{
  "head_dim": 32,
  "init_std_o": 0.0,
  "weight_decay": 0.0,
  "batch_tokens": [8192, 16384, 24576],
  "doc_mask": true
}
Each number is 200 + 40 x the weight over its row's rms, rounded and kept within 0 to 999. Layers, rows and columns count from 0. The size before them is the row's rms in percent of the matrix's.

# o: layer 5 attention output (transposed), 96x96, rms 0.186, rows 89-95, columns 0-95
# v: layer 5 attention value, 96x96, rms 0.215, rows 90-95, columns 0-95
# up: layer 5 MLP up, 256x96, rms 0.22, rows 0-29, columns 0-95
# down: layer 5 MLP down (transposed), 256x96, rms 0.196, rows 0-28, columns 0-95
o89,096,216,182,222,217,137,205,229,204,213,208,189,253,242,149,203,187,208,181,207,197,165,207,193,233,235,233,163,210,138,223,286,235,153,206,216,247,192,248,194,208,155,172,188,201,236,212,222,207,268,160,210,237,220,204,160,253,214,219,187,140,264,228,257,242,161,170,203,198,198,168,227,167,220,184,166,181,85,83,119,208,175,221,201,181,96,151,205,223,244,240,139,281,185,208,281,134
v90,078,233,165,167,144,212,126,227,201,234,221,210,140,185,235,191,171,291,183,186,112,258,228,177,153,241,169,159,200,254,163,216,184,177,123,216,207,263,200,197,173,170,182,236,197,187,205,147,215,276,190,236,191,184,203,242,211,233,195,180,203,175,202,175,206,184,308,207,133,220,201,258,155,156,118,164,155,145,150,265,179,256,153,254,233,255,157,154,197,241,208,217,192,200,126,159,170
o90,099,227,218,181,193,168,217,135,193,166,178,224,243,250,180,140,184,210,286,205,227,179,237,121,203,170,198,184,224,180,265,178,123,231,206,201,173,136,200,193,211,206,104,262,264,234,226,217,202,258,255,246,232,197,201,193,178,226,131,206,255,171,213,173,227,214,143,288,240,188,182,162,216,175,177,125,197,165,157,177,175,231,180,113,223,191,155,279,259,190,196,204,245,246,263,162,259
v91,073,221,153,184,226,261,301,258,197,254,194,188,239,126,186,249,167,194,246,176,187,185,194,167,239,196,227,242,191,192,94,272,274,237,204,191,219,191,298,200,197,158,215,183,209,187,177,214,176,171,217,220,177,175,212,194,218,120,256,280,181,205,188,176,164,165,140,212,275,242,215,175,271,239,174,256,259,202,166,153,183,156,203,190,252,185,145,185,232,157,224,126,160,183,184,240,194
o91,092,188,203,163,194,192,118,150,215,212,228,273,211,176,154,235,213,219,287,256,143,218,234,263,144,170,191,178,274,161,146,214,337,168,158,168,164,125,208,201,166,220,187,212,236,215,154,82,165,178,182,156,161,222,216,129,222,233,219,189,165,212,185,224,192,265,202,223,220,194,212,187,254,195,224,164,191,210,178,177,173,144,190,184,182,196,221,205,168,183,196,287,237,164,252,244,191
v92,106,211,167,187,216,170,178,211,218,260,204,169,238,242,155,170,211,280,243,235,212,277,170,149,188,206,144,189,276,219,136,152,223,219,62,236,240,269,126,180,198,166,238,207,223,208,283,147,128,288,165,210,204,182,211,229,83,128,172,200,169,213,188,196,221,171,237,172,174,214,233,195,239,184,216,197,219,252,194,210,187,203,206,220,182,179,184,222,204,185,137,191,207,142,207,180,187
o92,125,140,195,163,209,275,212,252,183,221,208,233,239,215,224,212,153,229,272,234,125,256,207,149,214,214,253,158,189,160,100,184,171,190,189,214,232,172,256,178,162,255,205,174,230,174,230,207,168,147,212,120,214,169,250,217,197,186,143,194,197,174,221,238,166,266,171,184,214,184,107,147,167,271,232,196,151,198,182,205,183,268,139,199,205,189,145,259,271,209,189,269,211,225,274,143,196
v93,107,173,181,187,222,144,141,278,177,249,213,200,159,118,237,176,257,187,222,192,236,177,220,140,297,244,244,207,201,212,191,238,198,213,194,219,204,175,203,203,268,238,135,219,193,174,173,209,188,155,206,243,163,248,224,208,230,192,184,93,178,291,197,203,179,200,263,175,146,207,214,221,210,178,245,124,266,245,140,185,113,203,225,272,148,183,252,208,169,167,206,219,263,189,167,171,147
o93,096,189,138,184,211,226,251,169,209,146,239,244,159,262,120,179,152,224,182,175,236,227,206,180,196,275,263,227,296,190,239,151,216,196,198,207,243,276,194,147,127,192,170,243,199,235,224,159,141,272,195,178,148,203,159,193,185,155,221,187,279,158,186,240,172,174,172,137,170,155,224,186,207,220,162,250,127,216,245,206,264,118,173,194,196,218,240,296,195,195,234,186,186,226,195,208,174
v94,080,164,206,218,216,239,185,197,159,196,204,190,252,175,233,163,213,124,175,223,205,148,175,164,203,201,200,202,251,148,284,262,186,261,180,201,249,123,279,182,295,171,137,186,220,141,141,216,265,176,223,218,236,209,178,159,192,216,265,216,231,235,238,247,194,243,181,136,185,163,166,147,118,160,241,194,218,229,216,157,179,217,203,128,159,150,258,188,204,228,247,229,278,213,172,164,147
o94,086,273,217,199,209,258,185,203,232,189,227,203,246,167,250,194,126,232,201,241,180,160,190,215,173,225,241,206,148,221,218,170,175,237,167,100,211,205,142,228,181,213,170,110,211,190,244,213,186,224,163,207,210,203,181,157,223,209,191,226,134,261,142,223,224,148,202,223,183,163,195,249,266,171,129,189,107,244,233,189,273,149,202,221,235,185,185,156,182,229,237,163,130,167,218,323,266
v95,090,215,201,205,185,246,134,222,122,160,239,205,231,250,261,174,191,279,125,205,263,185,197,252,205,151,230,209,171,196,249,233,192,234,229,215,187,161,254,181,94,198,206,164,158,240,172,233,177,332,273,263,208,232,158,258,172,223,188,165,174,210,243,176,157,161,218,174,273,183,149,216,199,188,215,211,128,189,204,207,179,204,175,235,217,164,239,177,205,209,226,242,130,198,205,231,268
o95,106,166,211,222,167,279,253,120,167,187,186,250,242,201,249,175,170,202,205,279,255,220,212,204,171,163,183,204,211,210,143,178,155,127,210,133,217,182,169,258,183,183,254,228,221,200,256,229,214,165,210,228,260,187,208,191,178,140,244,257,195,219,208,169,280,171,135,212,216,175,150,202,151,209,188,199,187,203,247,233,172,296,190,203,190,155,173,171,237,174,164,196,277,180,173,236,59
up0,094,161,205,172,221,221,198,191,178,120,196,161,156,158,222,174,242,176,160,142,210,186,144,217,188,213,205,226,197,167,117,244,103,223,235,194,216,174,186,254,260,205,205,138,190,193,184,119,223,190,186,144,148,131,224,214,220,184,237,265,189,153,181,267,153,207,262,224,272,151,227,179,238,188,193,255,199,220,242,277,257,200,276,167,241,216,204,192,203,227,283,271,148,240,234,232,200
down0,094,217,124,248,229,188,204,183,203,208,240,234,228,223,207,158,171,166,175,223,248,282,245,233,183,177,152,191,267,182,202,193,301,180,229,218,132,207,209,157,151,234,246,217,185,249,142,145,158,233,247,245,221,231,234,140,236,179,155,184,234,233,202,196,246,222,162,226,234,141,163,151,178,254,213,169,171,146,184,176,183,220,134,206,141,121,274,234,169,262,199,175,280,168,148,153,198
up1,089,206,163,238,192,234,260,205,227,210,185,201,144,253,157,226,219,198,122,205,178,173,217,201,216,186,199,229,231,125,226,204,221,197,153,205,216,233,264,210,166,201,219,260,195,200,191,171,265,245,238,186,166,202,199,189,208,257,119,180,98,142,229,234,270,159,287,182,122,177,242,164,146,256,134,119,192,195,198,221,173,209,248,112,121,220,163,237,229,209,228,217,259,223,184,197,247
down1,099,204,215,162,162,288,240,199,217,211,174,154,133,194,207,214,270,277,209,206,282,206,225,181,135,190,164,175,175,145,207,210,206,204,184,192,204,202,152,163,135,259,140,225,211,233,182,162,225,209,124,245,321,210,258,164,210,175,140,277,194,215,185,155,222,179,164,191,116,181,264,160,177,223,145,231,196,153,232,205,218,148,206,219,152,224,189,258,243,189,221,213,256,249,170,199,249
up2,109,239,202,205,180,173,187,200,163,180,151,178,191,159,217,151,184,148,207,217,244,169,175,270,197,105,202,157,189,207,172,226,183,206,223,221,161,210,216,198,147,212,196,150,162,155,174,155,201,248,278,147,193,225,153,195,192,174,274,177,221,232,267,88,258,183,173,197,236,153,200,287,152,303,178,194,232,224,182,217,194,220,218,167,187,241,282,232,258,233,264,272,198,148,236,145,179
down2,111,206,224,154,134,253,258,266,200,212,198,226,216,139,194,266,181,219,201,229,224,253,217,234,180,175,193,157,289,218,201,190,182,219,187,288,155,194,142,247,173,96,162,183,214,167,170,157,179,294,195,149,240,201,146,194,205,216,231,211,228,247,230,190,179,179,150,204,120,252,178,250,152,198,209,217,195,219,171,138,223,182,172,169,254,159,198,180,187,229,214,144,160,123,294,222,157
up3,117,242,185,146,222,199,227,203,204,193,163,193,210,145,188,154,179,174,122,185,132,166,217,231,189,217,152,216,219,164,278,157,201,157,208,232,248,246,173,135,152,237,209,185,191,168,172,131,267,207,281,202,228,261,199,229,173,207,237,232,183,214,176,181,243,234,255,192,124,169,239,203,234,248,168,136,194,235,142,258,166,278,255,189,199,220,306,168,198,159,238,183,201,233,135,257,140
down3,110,275,177,136,171,196,223,191,221,252,221,126,175,227,177,156,197,237,120,229,225,172,181,292,214,197,196,153,189,233,211,225,209,187,173,182,218,241,208,259,137,224,178,193,226,188,126,209,161,245,164,204,320,204,200,166,203,195,267,219,251,223,122,154,206,157,250,194,159,237,180,208,216,195,242,222,162,143,125,143,161,165,258,255,243,204,214,223,262,200,164,252,179,197,132,162,226
up4,130,235,199,182,118,159,230,198,262,191,181,185,144,174,197,190,166,247,174,120,226,196,246,210,180,246,244,262,181,186,121,189,160,159,213,231,197,207,172,66,234,186,257,158,172,167,169,192,221,197,234,207,196,161,207,169,245,172,222,200,226,153,294,236,140,232,148,189,235,179,141,153,215,233,181,229,225,190,236,283,244,240,173,247,283,173,216,190,232,256,173,193,208,249,179,257,239
down4,117,224,200,196,148,247,275,165,262,208,226,150,218,250,204,214,149,231,160,107,249,237,161,155,159,257,231,160,236,164,194,251,177,183,218,149,175,230,172,221,184,223,220,168,199,312,183,222,199,196,198,231,158,167,217,197,255,116,181,165,199,186,203,236,133,161,166,269,182,228,175,231,228,211,240,229,244,223,180,274,204,149,193,198,212,49,172,217,211,238,228,178,187,214,240,194,199
up5,096,182,205,195,95,245,191,193,226,208,261,328,161,227,196,203,181,244,203,156,193,235,197,262,207,221,194,247,149,165,244,140,217,147,210,211,236,203,234,144,181,127,221,270,161,202,223,138,131,178,159,182,174,256,212,241,210,235,197,210,199,189,244,142,219,208,186,195,143,159,239,214,234,165,107,210,215,188,126,193,130,203,152,202,215,139,232,190,191,234,205,216,191,169,289,253,201
down5,094,177,252,195,220,155,193,295,198,190,222,202,325,199,233,179,232,209,225,227,220,156,209,196,261,170,173,200,166,184,180,219,161,173,186,150,226,222,175,206,202,218,135,243,245,239,196,220,225,211,171,209,144,192,256,217,249,187,241,146,155,203,173,215,145,149,206,189,235,236,283,210,203,187,229,217,188,166,208,219,127,29,136,160,242,218,243,262,205,152,187,194,209,159,177,161,226
up6,116,311,213,252,172,194,190,206,233,202,195,238,139,167,115,192,235,154,186,182,184,171,226,240,258,154,263,254,264,138,157,155,226,223,138,248,166,127,174,178,186,200,248,242,163,174,216,224,249,225,162,180,216,215,147,208,222,219,145,240,174,190,253,220,170,179,237,222,146,160,207,279,167,166,145,214,264,217,154,208,228,215,164,190,200,246,211,247,141,113,210,188,159,238,170,252,172
down6,108,231,226,184,160,200,141,235,278,276,165,212,192,238,152,211,237,145,175,219,108,155,255,243,203,201,166,187,166,217,169,254,256,214,232,218,216,162,116,164,159,120,195,161,271,268,183,218,195,179,175,189,234,191,207,169,289,233,168,195,249,203,184,198,207,176,183,223,252,170,176,231,132,159,315,218,160,202,207,215,221,231,107,196,157,173,207,235,204,237,150,225,200,224,206,150,177
up7,075,160,194,258,212,268,215,307,167,188,291,292,197,176,167,229,161,155,241,178,244,167,145,276,247,262,206,223,260,221,209,183,199,220,241,157,183,247,232,194,225,165,195,225,201,176,194,176,183,134,215,76,97,199,206,226,189,251,217,205,121,237,216,221,212,167,191,144,207,180,240,173,178,253,205,137,216,200,231,217,213,191,186,215,151,154,195,158,241,204,197,199,192,233,158,174,172
down7,080,235,244,275,191,221,204,226,133,187,213,212,165,182,194,156,206,248,194,140,206,194,207,201,210,234,203,149,186,163,211,185,158,213,177,222,159,185,198,172,173,174,256,164,197,248,230,256,198,220,209,226,125,210,263,250,195,234,206,163,171,173,244,213,208,204,212,225,144,223,180,246,233,199,247,157,229,224,147,226,183,0,163,158,240,185,199,222,130,153,236,195,188,194,244,207,266
up8,102,190,156,209,132,192,184,165,134,230,255,268,160,214,207,256,176,242,171,207,168,218,217,215,202,133,199,220,103,163,237,212,199,188,193,170,170,209,147,198,150,191,236,177,240,153,234,219,164,256,207,156,208,243,192,231,278,160,171,156,201,209,302,156,132,242,175,253,157,197,244,257,227,241,182,234,243,248,169,186,204,266,258,149,267,186,190,162,238,158,207,255,177,136,150,234,169
down8,108,164,221,213,282,244,108,269,184,190,165,169,199,170,112,184,248,216,217,111,223,169,278,188,196,204,194,122,177,232,186,189,229,271,207,124,220,164,247,259,148,209,159,107,157,209,197,226,189,226,168,231,256,193,240,205,182,153,158,210,220,196,183,149,158,278,216,241,152,236,232,205,230,192,173,218,144,167,223,250,231,263,256,176,211,236,234,184,176,213,202,215,137,198,194,174,232
up9,079,267,156,144,148,165,196,187,138,195,164,132,120,220,167,229,141,205,128,226,211,192,184,144,224,193,195,137,197,245,225,185,221,280,195,169,188,174,182,194,211,234,217,183,156,271,150,276,187,242,218,218,288,139,187,132,169,238,165,211,255,180,172,135,175,271,192,211,215,191,240,95,207,238,207,247,195,211,183,215,249,258,170,211,174,155,220,202,232,142,228,226,181,255,203,241,206
down9,090,151,270,296,220,161,189,259,261,143,185,250,234,213,177,200,151,229,270,241,213,201,141,220,87,173,171,196,158,177,232,249,162,162,210,272,164,256,249,206,190,182,213,261,270,150,226,196,214,197,177,204,143,171,144,209,196,158,235,218,168,162,173,197,260,193,178,188,184,176,198,261,175,229,173,222,189,196,165,262,152,103,150,239,160,199,219,181,235,212,142,216,188,221,180,213,252
up10,107,173,161,123,229,155,236,202,237,202,178,150,192,210,260,164,217,199,257,175,160,262,181,258,242,225,132,230,229,153,195,170,235,129,276,188,193,252,142,162,183,223,216,180,226,217,196,124,285,102,195,194,182,241,221,259,247,224,183,227,151,235,189,191,176,160,188,213,244,227,245,172,225,264,158,128,305,209,216,194,192,207,204,163,210,231,228,187,210,143,150,209,225,195,148,257,229
down10,100,216,276,179,219,171,217,160,207,133,135,131,80,222,195,158,149,186,219,233,232,242,219,237,216,159,162,176,145,215,202,160,170,222,206,229,224,182,238,208,203,155,206,271,122,165,185,226,208,228,179,152,183,161,170,246,244,114,219,261,204,159,227,192,289,275,192,241,155,193,220,207,147,207,161,253,241,264,233,206,207,217,201,181,172,203,246,202,161,254,199,281,158,246,204,225,167
up11,107,177,244,155,198,162,297,135,127,269,241,297,166,207,174,147,168,218,248,195,220,186,259,194,257,196,231,162,183,211,185,156,163,172,210,209,124,208,225,186,187,144,196,233,216,239,177,178,233,255,255,257,167,232,216,217,186,150,160,203,230,176,234,123,175,300,269,207,213,189,206,179,183,238,156,158,194,213,135,270,178,247,180,150,191,187,247,183,161,211,147,183,211,155,155,202,241
down11,112,179,195,147,252,168,128,208,254,299,275,103,273,202,195,214,198,158,179,144,215,269,209,155,230,143,183,244,196,168,219,166,192,205,161,147,192,200,171,180,245,190,242,169,165,204,228,165,231,194,153,236,201,183,151,236,194,232,134,273,213,230,257,135,134,221,313,187,195,171,231,170,204,224,194,223,239,144,146,231,228,231,248,151,178,242,187,189,187,216,202,164,173,214,230,241,223
up12,117,198,195,172,217,181,161,222,210,222,168,183,161,220,136,186,201,199,269,176,241,180,166,253,177,166,174,155,200,259,197,169,181,204,184,215,265,203,185,151,285,145,154,249,121,182,158,97,212,182,225,233,248,246,140,240,263,217,107,166,206,262,176,168,213,237,209,254,219,180,200,164,202,176,217,193,213,207,252,249,219,304,120,171,192,171,262,164,162,240,187,255,214,223,160,169,247
down12,115,173,164,146,219,145,177,149,175,146,162,200,136,214,192,178,147,157,158,293,286,181,146,168,154,205,248,175,211,187,206,201,229,257,136,151,168,187,255,222,248,259,204,213,187,224,209,163,138,255,278,202,191,186,179,229,242,206,221,166,189,162,231,282,193,193,183,226,160,227,211,212,205,256,228,151,213,179,211,232,227,259,205,212,245,140,254,153,166,235,226,272,221,281,230,120,185
up13,100,219,255,173,155,148,321,159,190,151,165,208,122,238,211,161,204,193,173,156,178,288,213,235,211,153,177,230,170,247,195,183,128,179,230,167,138,204,159,196,253,192,230,241,203,136,174,189,261,256,193,126,171,118,185,254,147,187,253,198,177,182,148,214,215,224,231,222,229,161,279,238,173,241,249,185,182,244,232,248,207,235,210,209,144,179,150,134,199,229,184,227,216,205,179,154,218
down13,101,235,189,177,250,134,180,255,278,147,212,185,218,109,151,252,186,137,173,260,221,198,221,187,185,199,149,184,187,192,135,187,328,187,149,202,269,274,166,201,193,191,155,200,193,247,118,222,189,172,224,225,224,186,236,181,241,207,137,241,159,189,170,169,91,206,199,232,189,213,244,147,227,262,224,205,231,187,185,159,194,183,209,234,207,196,223,187,272,232,209,217,224,181,125,198,162
up14,119,186,167,180,223,176,214,195,235,243,269,208,140,238,153,177,235,225,204,158,230,186,234,209,201,105,211,214,161,174,182,114,209,234,236,302,233,203,233,207,167,135,244,211,230,195,278,223,194,226,191,240,185,210,179,180,138,197,140,281,159,209,272,208,333,150,180,166,270,199,150,145,169,183,202,126,214,192,210,228,235,187,196,193,232,194,226,148,152,213,237,196,254,183,180,161,185
down14,115,187,160,195,178,216,129,206,145,148,228,227,120,159,227,178,218,191,162,104,220,152,169,146,192,219,210,123,185,171,244,217,144,190,211,220,173,204,239,275,199,216,159,255,202,172,243,181,159,229,214,293,232,178,205,215,174,258,278,174,268,158,225,224,226,278,203,202,178,246,141,133,242,164,183,231,136,205,251,216,210,217,256,216,164,179,207,193,229,264,258,258,141,206,175,176,190
up15,097,177,189,152,185,134,117,180,175,195,184,205,101,182,226,147,207,217,209,190,218,200,180,318,166,237,156,214,199,160,203,295,155,204,236,170,208,212,183,247,154,121,224,229,217,204,181,261,166,259,244,177,247,220,183,155,247,154,243,189,218,244,254,146,160,219,254,134,230,138,199,192,195,228,102,225,196,154,188,167,231,275,215,178,221,239,182,207,222,259,202,198,166,236,199,238,208
down15,105,181,149,200,199,217,188,184,313,251,237,162,230,188,204,253,243,230,259,199,220,216,223,173,269,166,228,242,208,195,220,242,240,227,189,221,245,207,167,153,166,274,262,228,219,160,233,141,167,235,184,207,274,190,254,184,251,118,147,234,223,191,146,161,196,181,142,152,170,137,243,131,166,186,208,144,193,221,144,184,203,126,135,207,138,223,211,154,165,207,230,171,209,204,171,268,149
up16,099,248,207,198,189,130,247,109,237,189,225,194,226,193,220,160,159,167,174,200,156,185,192,270,243,213,189,234,192,215,166,192,268,217,156,272,169,240,136,196,214,191,155,93,205,147,219,215,250,220,209,264,204,228,212,169,177,158,90,210,177,171,189,249,164,206,198,179,288,219,174,268,174,238,211,217,249,200,176,233,155,255,183,218,288,200,236,204,146,195,217,197,148,261,193,212,121
down16,104,112,124,233,219,296,187,135,196,177,186,191,215,269,164,182,167,209,165,184,220,212,228,272,192,187,232,214,94,216,264,216,253,237,143,203,259,144,244,173,150,126,211,178,208,269,197,259,175,245,195,227,251,166,182,132,217,214,211,208,244,172,202,163,162,245,227,184,226,222,210,249,135,205,190,256,238,220,178,187,192,244,146,176,159,140,226,121,181,216,191,227,220,181,203,219,249
up17,097,167,221,88,173,159,268,168,212,152,161,162,170,203,142,192,246,176,275,200,218,277,182,200,195,220,239,216,214,209,205,168,162,272,143,228,245,191,164,213,188,145,245,127,239,191,235,207,189,178,177,162,227,221,207,284,258,143,190,128,221,191,246,257,144,132,212,197,199,216,221,245,233,174,237,227,181,206,192,235,253,268,219,234,230,182,160,195,179,225,214,208,143,114,260,250,234
down17,097,215,128,249,153,178,256,194,276,204,160,259,167,218,213,176,179,231,187,156,155,138,164,155,172,249,207,121,166,207,185,222,258,249,241,203,166,226,115,141,235,257,247,189,209,230,176,258,189,256,210,280,248,197,249,162,134,196,185,156,193,194,201,171,216,215,200,238,223,175,213,213,201,219,194,183,186,196,154,236,197,285,235,176,174,220,167,165,163,195,176,177,192,340,143,163,231
up18,123,233,242,169,203,188,200,230,232,207,195,161,164,230,204,183,257,165,204,194,152,285,122,215,170,210,174,211,216,124,187,148,144,147,220,232,174,158,136,129,193,204,244,174,240,227,173,170,209,205,250,237,228,213,161,256,172,244,239,187,178,206,223,212,188,187,208,228,229,165,356,143,215,205,233,247,209,202,217,214,167,266,127,184,236,269,204,162,169,201,117,228,175,147,189,273,170
down18,116,265,134,144,239,221,218,192,242,167,157,149,150,206,192,176,243,187,126,170,222,170,131,106,134,234,239,173,172,232,160,198,288,150,217,216,250,198,250,286,181,288,142,216,195,193,216,256,179,139,224,256,237,171,191,180,210,162,230,182,189,195,199,179,142,202,239,226,217,199,190,168,261,239,204,286,237,256,188,198,210,220,147,198,158,227,232,170,239,227,196,133,186,251,201,178,181
up19,106,210,230,204,226,203,239,235,244,189,192,155,226,129,242,205,171,276,194,226,251,270,190,146,251,213,276,242,167,249,139,203,174,124,252,168,243,115,166,143,227,118,219,263,187,126,215,119,211,200,223,178,153,143,171,184,217,196,231,193,220,178,196,206,181,152,159,173,277,215,229,218,203,177,200,245,191,174,209,218,199,228,170,203,157,196,295,139,199,184,151,260,203,176,129,202,187
down19,109,181,99,198,172,165,150,124,177,195,180,218,211,181,144,240,199,187,231,219,191,150,234,242,176,187,194,199,173,169,205,204,195,214,150,248,187,237,267,146,179,217,166,147,183,235,195,248,173,176,234,207,274,152,170,171,199,221,201,150,131,219,165,191,239,239,259,191,102,192,235,235,221,251,188,279,184,177,195,179,234,188,302,203,221,226,132,271,136,197,242,236,186,267,267,247,247
up20,106,226,247,182,217,220,234,188,165,206,193,226,163,222,174,122,169,185,185,288,126,177,181,172,159,162,182,218,137,168,149,225,220,195,231,160,139,151,281,179,145,91,208,162,215,193,246,190,244,197,198,235,218,225,237,224,188,138,174,257,235,184,292,255,250,201,183,136,242,207,161,219,182,210,111,237,160,156,178,204,286,248,237,188,208,202,231,255,149,171,213,184,213,207,182,194,261
down20,110,211,145,258,194,153,195,302,220,184,221,226,212,174,175,188,239,191,153,141,171,219,214,208,189,173,202,250,220,208,212,259,280,238,152,259,173,209,196,219,226,179,194,168,168,139,250,218,155,131,241,149,221,177,246,179,230,173,138,254,264,205,167,211,133,204,205,215,312,131,199,195,154,167,197,249,196,159,220,224,207,119,221,289,174,241,152,194,233,223,222,161,184,241,127,184,172
up21,106,201,198,185,155,177,167,201,132,224,184,250,195,238,229,216,234,213,205,160,209,199,183,238,220,233,253,133,205,193,162,161,216,207,90,154,241,111,197,219,158,187,258,149,166,191,175,225,165,259,176,181,230,184,201,134,193,205,153,195,170,175,185,167,167,125,171,175,233,198,182,263,237,188,178,97,270,213,256,253,251,281,216,195,307,153,260,183,204,219,145,205,145,208,224,177,204
down21,113,138,199,216,248,203,182,237,194,217,208,177,199,261,243,295,195,160,193,275,201,214,163,177,200,217,86,147,284,159,199,197,210,152,184,190,146,205,287,186,189,262,165,245,206,206,165,214,116,202,237,187,227,233,225,185,252,212,180,188,151,168,225,167,239,217,148,225,236,263,209,215,238,163,211,168,211,251,195,177,198,159,157,127,217,255,209,91,187,204,234,180,163,208,123,178,247
up22,083,170,204,216,204,173,197,217,238,266,235,264,142,156,135,144,165,197,229,264,220,198,117,195,202,162,245,214,248,214,204,229,161,227,176,177,217,208,206,171,243,123,198,132,139,130,254,194,224,201,197,206,233,115,206,147,233,165,226,219,267,164,170,149,172,135,200,173,194,208,154,121,201,272,224,198,181,245,228,226,207,207,255,207,239,205,314,221,207,196,116,255,197,198,162,215,210
down22,088,191,191,197,128,215,187,215,177,187,228,274,235,167,176,271,165,198,194,177,172,204,231,178,173,272,202,152,247,185,267,275,128,215,286,216,175,248,183,164,90,180,93,178,250,243,167,152,184,216,166,238,215,241,188,210,183,206,256,225,218,217,212,139,181,195,187,203,175,292,173,287,195,203,180,163,204,191,163,137,178,220,185,149,193,134,174,198,196,196,236,164,223,256,260,207,226
up23,095,233,253,216,265,219,240,193,176,166,201,180,205,225,175,191,201,204,250,144,237,226,126,219,242,157,206,218,232,196,191,128,205,208,213,187,227,213,194,268,261,199,196,227,222,205,216,168,241,187,99,205,171,138,180,190,200,243,145,188,157,197,131,159,269,177,173,210,264,136,190,240,91,232,258,191,250,176,212,232,202,187,211,206,269,238,203,250,139,136,140,169,257,114,183,149,162
down23,097,174,207,105,295,222,218,183,213,198,308,180,240,224,168,197,196,212,113,205,213,202,197,127,210,176,237,165,165,201,163,246,111,218,192,233,160,123,223,185,132,203,245,189,150,217,204,177,182,285,209,227,265,268,181,211,208,277,129,210,171,175,226,177,195,197,179,262,226,233,221,243,226,209,204,183,192,172,184,221,239,133,148,184,208,191,210,238,157,207,208,112,223,258,223,218,160
up24,103,256,207,210,180,164,228,189,212,159,180,183,211,219,155,205,183,231,260,197,134,207,249,244,199,208,238,197,187,198,140,155,163,109,258,260,213,266,215,120,170,199,262,228,230,190,119,230,242,155,172,183,151,217,196,188,243,279,206,205,127,205,184,208,239,215,254,222,167,199,256,237,180,280,108,73,241,174,146,230,212,221,181,227,226,190,179,205,188,169,145,198,190,158,214,176,177
down24,097,198,165,248,221,199,244,258,150,132,146,212,288,267,159,211,197,233,95,210,162,203,181,237,129,184,192,180,212,198,234,222,204,196,270,245,73,244,304,168,204,155,263,192,172,309,165,229,210,188,219,229,141,207,169,222,177,178,184,207,211,182,176,195,240,217,173,266,189,227,199,203,207,175,158,166,176,260,146,227,170,195,207,210,161,136,212,194,238,214,150,195,187,206,188,200,207
up25,091,226,237,178,145,163,137,164,141,167,196,234,159,203,119,240,200,139,184,177,209,208,196,196,206,141,179,156,183,235,223,240,193,220,177,192,129,123,213,187,224,243,168,132,223,183,162,208,240,166,166,120,119,202,174,207,205,250,200,192,203,184,173,191,271,178,167,199,260,155,150,183,232,190,178,293,215,193,186,271,247,228,236,195,150,191,179,216,274,252,275,245,155,237,285,249,178
down25,096,163,178,164,254,213,249,293,184,209,238,175,194,200,213,175,187,263,140,200,190,174,159,208,206,241,214,239,264,157,170,144,207,268,228,242,165,168,190,212,182,205,195,142,201,256,215,252,149,264,258,297,162,225,136,214,190,174,172,193,174,169,211,241,109,163,296,205,135,235,222,168,221,189,171,246,186,189,169,207,258,220,240,176,165,120,178,174,199,213,197,187,144,161,263,203,133
up26,115,279,242,115,225,221,196,219,249,166,218,212,103,224,157,222,181,183,168,180,230,195,230,204,224,121,182,200,228,132,218,163,212,205,218,257,205,244,142,213,171,127,195,194,192,169,237,159,237,138,176,172,241,209,134,242,161,170,126,248,156,148,267,159,201,152,280,210,172,213,189,267,219,189,166,186,211,139,200,260,249,210,271,141,248,183,222,211,146,171,241,196,160,194,197,222,159
down26,110,156,203,219,259,274,269,215,142,214,171,235,226,215,264,109,238,191,206,220,216,148,193,207,161,248,205,171,240,180,138,206,133,202,257,147,152,231,189,155,244,198,259,215,185,218,171,241,161,194,226,255,161,194,222,170,210,172,215,112,232,164,144,151,245,197,150,163,247,153,285,144,194,220,189,228,191,241,215,192,122,175,164,238,185,226,185,195,206,247,176,274,185,148,197,185,283
up27,088,214,214,216,146,173,208,173,212,210,213,238,207,201,156,202,170,261,240,216,112,174,178,216,164,172,178,231,139,192,159,266,226,200,270,179,265,248,244,149,213,186,255,230,204,153,229,216,164,210,231,160,165,183,181,268,243,180,150,238,234,202,238,187,195,143,155,133,181,169,160,224,136,250,133,148,208,170,207,174,119,235,275,239,296,222,279,133,197,172,228,200,148,244,215,227,202
down27,095,171,192,217,200,140,159,226,147,224,148,214,164,144,124,214,248,180,222,167,155,193,223,258,167,219,198,209,219,188,136,234,242,186,154,209,179,169,239,182,214,212,187,243,239,235,203,197,184,192,236,142,191,252,208,220,262,250,173,200,303,188,174,241,301,191,247,194,280,169,242,235,174,203,292,234,220,181,189,168,121,128,203,159,156,265,214,216,173,230,222,139,178,264,157,159,150
up28,095,186,230,201,229,193,185,168,231,176,176,228,145,126,162,241,241,264,158,140,190,242,128,191,254,196,286,228,193,177,131,175,223,177,282,194,155,165,225,180,237,127,181,224,231,221,103,164,204,177,210,202,184,199,185,132,184,292,210,254,253,153,170,231,210,202,144,205,209,210,266,199,225,171,214,205,183,176,211,267,216,233,201,223,250,252,207,169,150,177,210,226,209,91,194,128,195
down28,099,157,294,224,150,212,186,226,236,188,126,168,213,196,215,266,149,241,187,238,226,216,192,157,236,199,214,141,192,198,227,167,271,217,312,220,212,206,146,169,202,220,162,252,236,227,115,164,209,167,244,265,263,167,264,109,255,198,202,185,262,228,164,171,200,211,161,174,243,148,248,222,162,181,212,161,166,217,181,190,189,99,216,177,225,161,125,231,183,221,199,195,210,187,225,198,155
up29,088,201,210,223,203,255,187,146,202,242,248,306,203,225,237,186,215,218,184,118,183,204,201,177,115,241,220,188,240,225,169,228,155,221,224,166,216,146,180,99,182,207,264,147,208,200,129,247,127,235,220,213,92,158,273,248,198,248,266,250,216,213,209,207,260,186,171,189,197,117,242,196,183,234,245,231,185,147,154,214,186,223,162,190,183,172,155,175,229,215,225,217,146,238,215,166,209